Part of a small language model's weights: 11.5M parameters, 421M tokens.
Each number is 128 + 24 x the weight over its row's rms, rounded and kept within 0 to 255. Layers, rows and columns count from 0. Numbers have three digits each. The size before them is the row's rms in percent of the matrix's.

# layer 18 MLP down (transposed), 768x192, rms 0.195, rows 64-97, columns 96-191
099:133113130151134119155128163139127101152129115138147111100162118123155098161094165125120120156118126139122086124123080085136107133138125113129130082123145137098079164104130161148129085153141100136111161086105115134138135146143153108151144134108092156108102145123142152157140158143146121125
098:160164123155149155122078126152109106148133130129128125121150144121140125098123133143091148173086101142114126170132080128113136152126112143131127122121154116172138160181099125167119082116133128143123132154145109097104139170061123117118140177142146112117119131133152090119085105089115175154
110:132110126133121125101118117094114141166186083134076153125147078120119115096155160116099118180141107125145128148145068151133139158083161120185092119140131110152163178168109075129095123133109150147121124083110110129156159089109095160115108135121128082166105110134111131095122124128102129123
106:163095102134138168142129102162118115125111097126178160133198111136106075159125107124111138128146119114116144132129138182089155116130133155145119140115110124113104137144134145153138125131089117161094113123134143143105128140151096171115109148149110114128116091162145151181196148100092125140
105:141113122168150109119154117120145137127148105140097096164137116119121109103114160135107117094142090124100068098131151137078113136134125136160122124139101157112167134117160137120087119126116087105121118132156160107162189095111099121158130127134112093130134099162128127101174122112116088171
107:148144124121069128128129115119119086112081139179135127135153134123123132132147146091142140127166139118149107134140146106137109106126104092135136152089135153120120112099122119127124145085139079117074080129109162147111119124136114131143099091139118129162147150140115127099127068119167151107
088:133128114110147155132191116117130124105100142140146091074136157121152140147131149106133201179118115176108116170103115129107113112095120134130089126134173117107138148144119130119112096118108090143147126081144131175105150161141104099117125107062141117142101150119152161125126148126143116123
101:143124123124112096150116109139116146110172129158137114110143145130141132147093163150130087076122128141109098122142110144117139096127119150082178167110134117154106123139162117121120169095154164148130128141165156140112095100143162109109141128116125155118134133167168086160122123123096108119
089:138119135134133090122141160153139120066184112088128110113145143153141141125194155150131109110132070125110144143117120156160151113142117160121121148146171149127138111135116125138131135166149150090125160138127118104155128093123153094117086118137070147127155160108124115146138096085138131094
079:109113151128106138124150173124127047122124129133166102124120105126093167114104096132137134156134175131118103175162110082125144119141090119127158112124122154134129101141137133149148149097139138105118102142110135151120125119143179113157142117135115125143133134126125159109152136125126154119
084:131133112106142098144163116149125166150158130100132158142124111143052127119176141116156142134138116154139128141147201117119126098125150106166147109100126116135149138116149099146126143087118120112108111119132110159102121135105120133112176133131111095093152166120133162163134109137172110127
087:140126130090136126137092150154150114149078119109137107094134116092139107142104168131141109138133144154100134121101137093134125127120109119162153105142135111138148122127137118143182122114151116124098138087147139103090131125174130154120140135154144112129126147162217120121144105101155144079
102:172145133124105120151129128079130144167131102125109133134138140152168142109110133129131179112145115094106150109179131122079098145132094081114115115151143121127160161150134121109124177106142092087111145120097128125130116122104106092150103115124133095135108130137156124120106105093132109134
097:145116148164154123113152141177177090157136158165126133104123133113118116133144145110104127106157119151129143129145148135113166120124088133103146116177116138128165182131142104138109119156145077130106121107100150103141127138133147157100100124115120118096087102143167133111131121167131168104
086:139145152099131146092118099126077096108129132129170116157136149100177098107133100122118118106104106128114126125126124121094109123106108131091062125120125120120173117132148146160123169183133123151149127067129124150141124101152116145118081163136158115061158093087115111124144156106100128150
113:174147111130103104137107148104100128136140142111144116106127126106119112139134126120112133112087145139090123131114175153111139112138106135133128128167094155097142090103143110151091142126109139093155124175106073129173093135142132133099125161147172129119136056134120155108124139151104109130
098:134154132163126105172134125158125181145108119136156134121102073158160131165115128149120145109082118141109141139124124087125125136137144132082101119145152115125139100153138114183094114136123077122123124126172105083149114142122159137102132121133156122126147145111138098165167123113129151140
099:143171129074126085134117115147126155119151128151160131104120112129132142106143168108124131241166091097144127145101131133150127134162146137124096126132146126097070110125146158133126158114105150144128127134168163117117137124144113081169177110108164157137166118189159118129099123153133167158
095:109127127131125133143124096127142099107130172113171130133105121082167103098173146137132171128148127177114124142136085175150129119143117130187111167130117125143157126142155161106122105129159129120120134123104107082160132105126194126119093149133135107097112136120130080131098133112081137100
094:143143117127152095085134124155169122102102151179105136119105129164148148092175086151127052108140128154149150116128140081130159128119166101137074137139132107119089136160144127114113138085093113131126109082140112105121117111152125099145187092121112118080142106149137138120107135147118127187
093:114121093144128129104149116131097134140164147147139094096085135106105123131133125141082127207093167160141122153102150123131110085135153150128162153124129076088168133107114179088147136139130163116137116128125148157159137141142154115125124155147137129127157132114161105113147129085128133172
100:152163151118113155109135142132152173159131159121145125123142083156133134139117137117127125128168149134123104083133127115128137068139137154066166072114107106120148110102103128096128143103096084132142168128088129070152112099086126165140136150077115114106126136097163143144130155156160174148
111:148135146115157134098162107135135102090133150115159135145127142150181130128144148123154154169123116124125161130104108106135143194135099137105163099110080097148166125098112121118154131112131115159118178165113119111109128138103113103154147128162145105147110086139106090123143096123100109130
096:167168140120113140111086175134132180134146139114080132132143179181095124092145151097144102171125173122061137100110093078155126138109141099121081121152101094146128120146166132121119138108070162122167115181126117119159125102137119110118104135149112110160120086147117129147144135112160146137
110:116130133148186140156064105128115158154173182087137108116093162148137144137090083115141121106155132128141123154144111105101120109129157113123100113111135129143098144151108166120182129101111098169109096121106109094122120151124113140163142152090163138101112119098151166148155142121107123168
112:094122167132135129141133117136159154136134165141111137161136136148098131095121132149120093189105140113110162107137107170126114133123136163134160176125113143108175118139140145127157120152112139133081153128109121144117129126111150152134117104133171141110084154099122110127133149144085089120
106:095162118148122091173153145098139098093137142118132188173155117151097129073135100084134167131148127123122106192110137146071159138145098108147096131111115123121122130115166150094171125094157138131090160089131104128133126138112136139096116085117200117114123115149089124125129099133122115127
098:176127131167119105097156135140127103164053098084133144161147131135163131143160124130124151093143100198128132166078128126106125138142083107139148144146113109144143150116133133085136134155114135099092152085131063130110142148132113158167156165124155144134114076147134176170136077087163135135
100:149153125163117094108130123139162183153148151125104130140124104113092157093128136112131147199159147125171081127146163154129156113105115136163153084176107155086133098127160171134121171111136149101121148114144149082119103112120133129142073110117113156123139126141130116170129129129119122136
108:098105143143127090103133113145147139091129124136108145115128134108122132143134123127130101213142170131145145133118121167077146142165110111150146097107184139120156136119142148130093198119118121103140118143132113138126158159158122148111120136135151152093125152117127147113149089141123112164
096:122164113121117108162120158176120122130109147129170133108142138173131172132107129134121105160158131152127113168067106111126088107110176131131123124150105130127150170095166116078134115141127128162162096137103140168113121112139141137113145135087098122131119113130075122107125114162128132139
103:109146143164112114161122121121154151090127114142163129167128130103131118116153133124126105172152149123127112156139121125122115120136162109112118120083122125167151083130074141139146143138146155131117123145115158157126089127123145137112151141135095131144132172126123097159108114153139115118
109:087101101168167124138145149123143122102129135141140160124146126083141091164143162109132097131102109148135083116125106093146170163108091156150124147112119110136193126151152146152138130112123141131092146106133112167134123131127167166168103137147121147101138146120079133081133103128173136150
107:124115139131103123107129178138139120111136128168112114158105134141145152113146136140133145146113098109133122160105097150118114110115131114105112127149142127150172116134145130119113093108131111118098118149097178153127123182135158105135066164150130112139083119142126177094124147122134110128
# layer 18 MLP up, 768x192, rms 0.18, rows 65-98, columns 96-191
096:107129133092120119094169139104146123148140101122122124141072133107144131119158145131154140139166084140124108113143162123156115112146132134114157094138106155150106146144104160161099112123125150163150117088139131115173156090175120141159095118116098135110122107165133166099109117157158130098
106:147086128120119094110105136117120143126103127134097146109147095128082166110118137159157131144137165158121127099114135137153131138193149121155126085129110097103088146133116181183155136130113131109138127116114149128104116148105161137122108133066119156107139150145061126107124113143162150094
097:061149169141088104124122119128133104122093113111119096098141177132152136136147163155142079114146170163155077134128150101141109157146145137126114139142119135128139110135168115099162095118117136139143121106105123116129153152115127130086115131108134112121131141109155130152124132177172113131
102:129118140114127084082149093128102125110217107147156117119088119126142132141122126178119122127094163109130130113115132123117136127113144136129108136111140140155144133126144114130079147113155125099175215116147149110140160116152145118117151136130144144117096169132131124105114152106142135121
098:126137133141136112133138075132117111130145116135130102135142126122122061160114100111140109130109140133101127146099170114082118159167153130075123137149125114138141148111093115121115080162107111151133157138132099130133116166139109069133130095153116169136178160093142129123102167142131133175
095:118175125112092104140085177107123118143164144098111129129124131129139099132111136132109093151139169122154125131128145126199115110127129146099162130161084113171127115144137108158182123163160151133136131157084136149139101162106103143095132153178144156148149120122147113092143146106160154099
103:154091151135099106096172147106124098099126140113119071113148122113147127111128173110085149115130136158101164102106118133139149126175112091150094126121142142093140151129109116099171129105105125120132130117078156123142154129136177110109175163153121185138143126095158141117126135147098116121
101:121122096100138153127109160098116159114164124088121145157093085112127100118175153152164099113090088089107142153110125130143133128133141124150106099116121141147143180142066093100108090077133148099109085129125145098091141127173110119144121171139076162098093142140120142138140157114127172141
089:132149120105131154124086119122150180138095127104100157115118095136156089155156145148121118146111099091134151120129137141113074119123108139155081137098128137129111156145124123124161143148105106149143148147173127130126136145145091123138104110123147166152146156137146088106148145134167099145
093:136140157088127117086131123142151103131131134157130127125162112171183157169097106105106123151101084095130145139100083117121110118122104131120126193125129122094127124161152143174140143128135151124193123151115168104194105111142159156153089102118093126177113105138099171113079107114155117124
097:091154117102138146116131157104079120135145092152135113110099147119042128135135094177151120140094122182111114156135142128121098111110150133137119125155127086142138134142106140120146132126122108113118130110130167146162146143137077119128140122120131125161108126159176152086096141113096163127
099:100134092109116121144153151120137159121111087169172133144115136125151114111155115097129107114172130102142122126148086097103117119126127150104099165100082129118125118127124097093169134065144101167114100153148058100105113132120155131146142135120159126150178157094114157111093152125166135119
094:128146122091120150117151117102139129135121128167196101122103094116130089135134060169140120123145108149161137103131152171107122096125152142161143138100148130121145109132118162106113147105140159126134130138165121105110125167132112126148150094136135094123154103137121094113105119111149140136
093:123138094142113120132127135093111130151160136110121134171103169082118071141169114173139116120122181138100119108101102157137129127143151134146101140119131124120143169125140134080123174112170111101173128158118117164116116149131141141113100096129142116143097169084074088110156097128113132129
099:128147140111134050163130110103113145151133136141167141119101065131110149154112148136131122144119134127152093096112126132152145078114133168096128137121146176136125132117184159114156094127164133161137133126135121148099106128146118136123139087138128120126127128163107134180119114135151150117
097:136094152135151131136142113124135119080122101114113108108141143144117147143070088125097145103173105162149160092104133152132169078159087131149132123097090134133159184137114122145143114162167110094117149092086110127114120122127131142122129067156098147186079136123142142099105121129146167122
102:111181122182129142137122066110114116168095092104144085132125128147160133131105114143119140150175108127119158097127122112217112138124078123141155134115126180103119131145148136119092132123127120112188117100117121141109136143156122108110146119137125145157134137150111129133104170163135108173
098:105147120120120122137128182186126140111151120129095113111132144087123156178151104136134086131074108140154094117099121121139112091126116115125082136112181109115091139101155102126120106108111139132131129141139151128149148125092119157158150146091090146135147133103142109147132121177153105127
098:077132129085125113131148110167116153174144113160140152115138115075098101135144099130145122118116119100127123152089122123125115090140130136165125119079133110075182134059150100166108102124124099126143163155092108138118134124096157124156118089134145145121116133057131127140121111118140155145
104:153153122127101135159092168149145123156142082171174148143169119173142098129123133105117159150149090130099135124158150106131136172074127129094063151119152154154139133141114077166130147118143079136139099092149109121139166125130140142138089125103152135096153160096109185123160145163160128095
101:126141099113145165124118102175139106121111134141117118134115086123109109105156147117115106107136105136127090119130112147163129104140153139132133131127157133145092093123118112153140171149103141140192183150126151154144161165171121104145146167116130110088116147116125171154113094131087142090
106:128168130130123074148104196126139126170143111136106156142149128129165107116095123102128138121089101119148120143171123123158113138089143114156136101135113142120117164168113139187115165120142077112132123121109162086134122115141127119108146074093106152128122108140139172140124116139121141142
099:107157160132100162101129153148105115156135109139134140120134098139120143135153109120101160126157122128138145119151144157175113136140069151112187114100166164074088118142097133172091131157163116161106148165155118092122171165108096142188112103109117109114149111129131116093164137134150117097
104:145111120134105128166125137141089135134140132123154122126121080165081121112196149153114148148140086130113120157143123132129145143125084147107122113153147110098085104064149137145112096121138163134146118121145176139152149110114133175081124111112135120100141104113142121158127119095138113149
104:136109157075174130097120151148130101141111133141124173094119126104094107134174131118171180146201124118100109094115127157149136124151131119099139137126123133139188147138142137097138117137132125116138136128101095172129093130083098140139137113110111133097069147118122141129153095137151106128
099:162107099129149138137142144075115092143126116152117111086131153127163163108158126144100136110167123167106147122107111081137147147108127142113172125106130113142132121163133149162123096162167109110128161113152146141136090122160121128146137103133101142139152100126189097099109104133154096117
100:097154131156122135147135109108139153128110125162135126106123124146127113143158138108143121121127150070133098114117148133123143107128117161102122154099090133150116186172102103151100162139127141156162111158102165118114129150125166146108094093167114137148100154080087111084143164122132133130
097:086130107069087208128136135133147141082154133151161121131111128142128147100132151121102118130135117111176103098144129117121129138136134138115093136126131151105135107114129108129144131133119128134126098081138092134138165134144124124136144112137181122100148144094115134124096149131082155135
107:138139148131157137123112142119116123148145134080113065113121152155140116098158110113144125103128138153098127151140164093130134108091120184130144150191119063093110127124144186143153165104114121137128144128114168121139150127131114118161122119148115141136134100111158148148126124115137180124
099:160105092137146136137137106135077142148109135111131114148130114139134129141134102100140152095101140148132123076135106148122097161113140144079157134147187104087145136140128111095126168147076120128142131128129072063161127122128146153130136111157122089128132159146146116125151148123122127142
101:153151108165126108160123144135129120127128117181131094114192132143115150115150102155107143133089127101128116205157110093149112149137149110153137176126151138089104153128127154141144064138111129110156135127112075117083153133103142120137115139148131117107144120165142120136148106130141098105
104:168133124161132090106171174111110106151117089145146113142128137134088131128122117160145137149141138150151112168151138080135114118148102178100139110133151143097101157159128104117109098093141106127108138137111118092145140119134133113134122122110128144160088136153101140127121089143148105123
100:107136155131158119113097176137135155163125188107118179152171121131119099139139117154128115131133144155101129047095140148156087133121133152089095120171154172086104127130160155098119105111148095146139120099110091139116139167084139108123125104125176105145141123093166125136151122101123159137
103:141129145123126137149126118151080111147131135116138102127129100117135121116130103125110102099100118157134103099110108170129109124106124099185150122109125082142160125152113143122172169139134136149122103123085141112131144132093104127157135121123149114112124104144152132104133125105126095178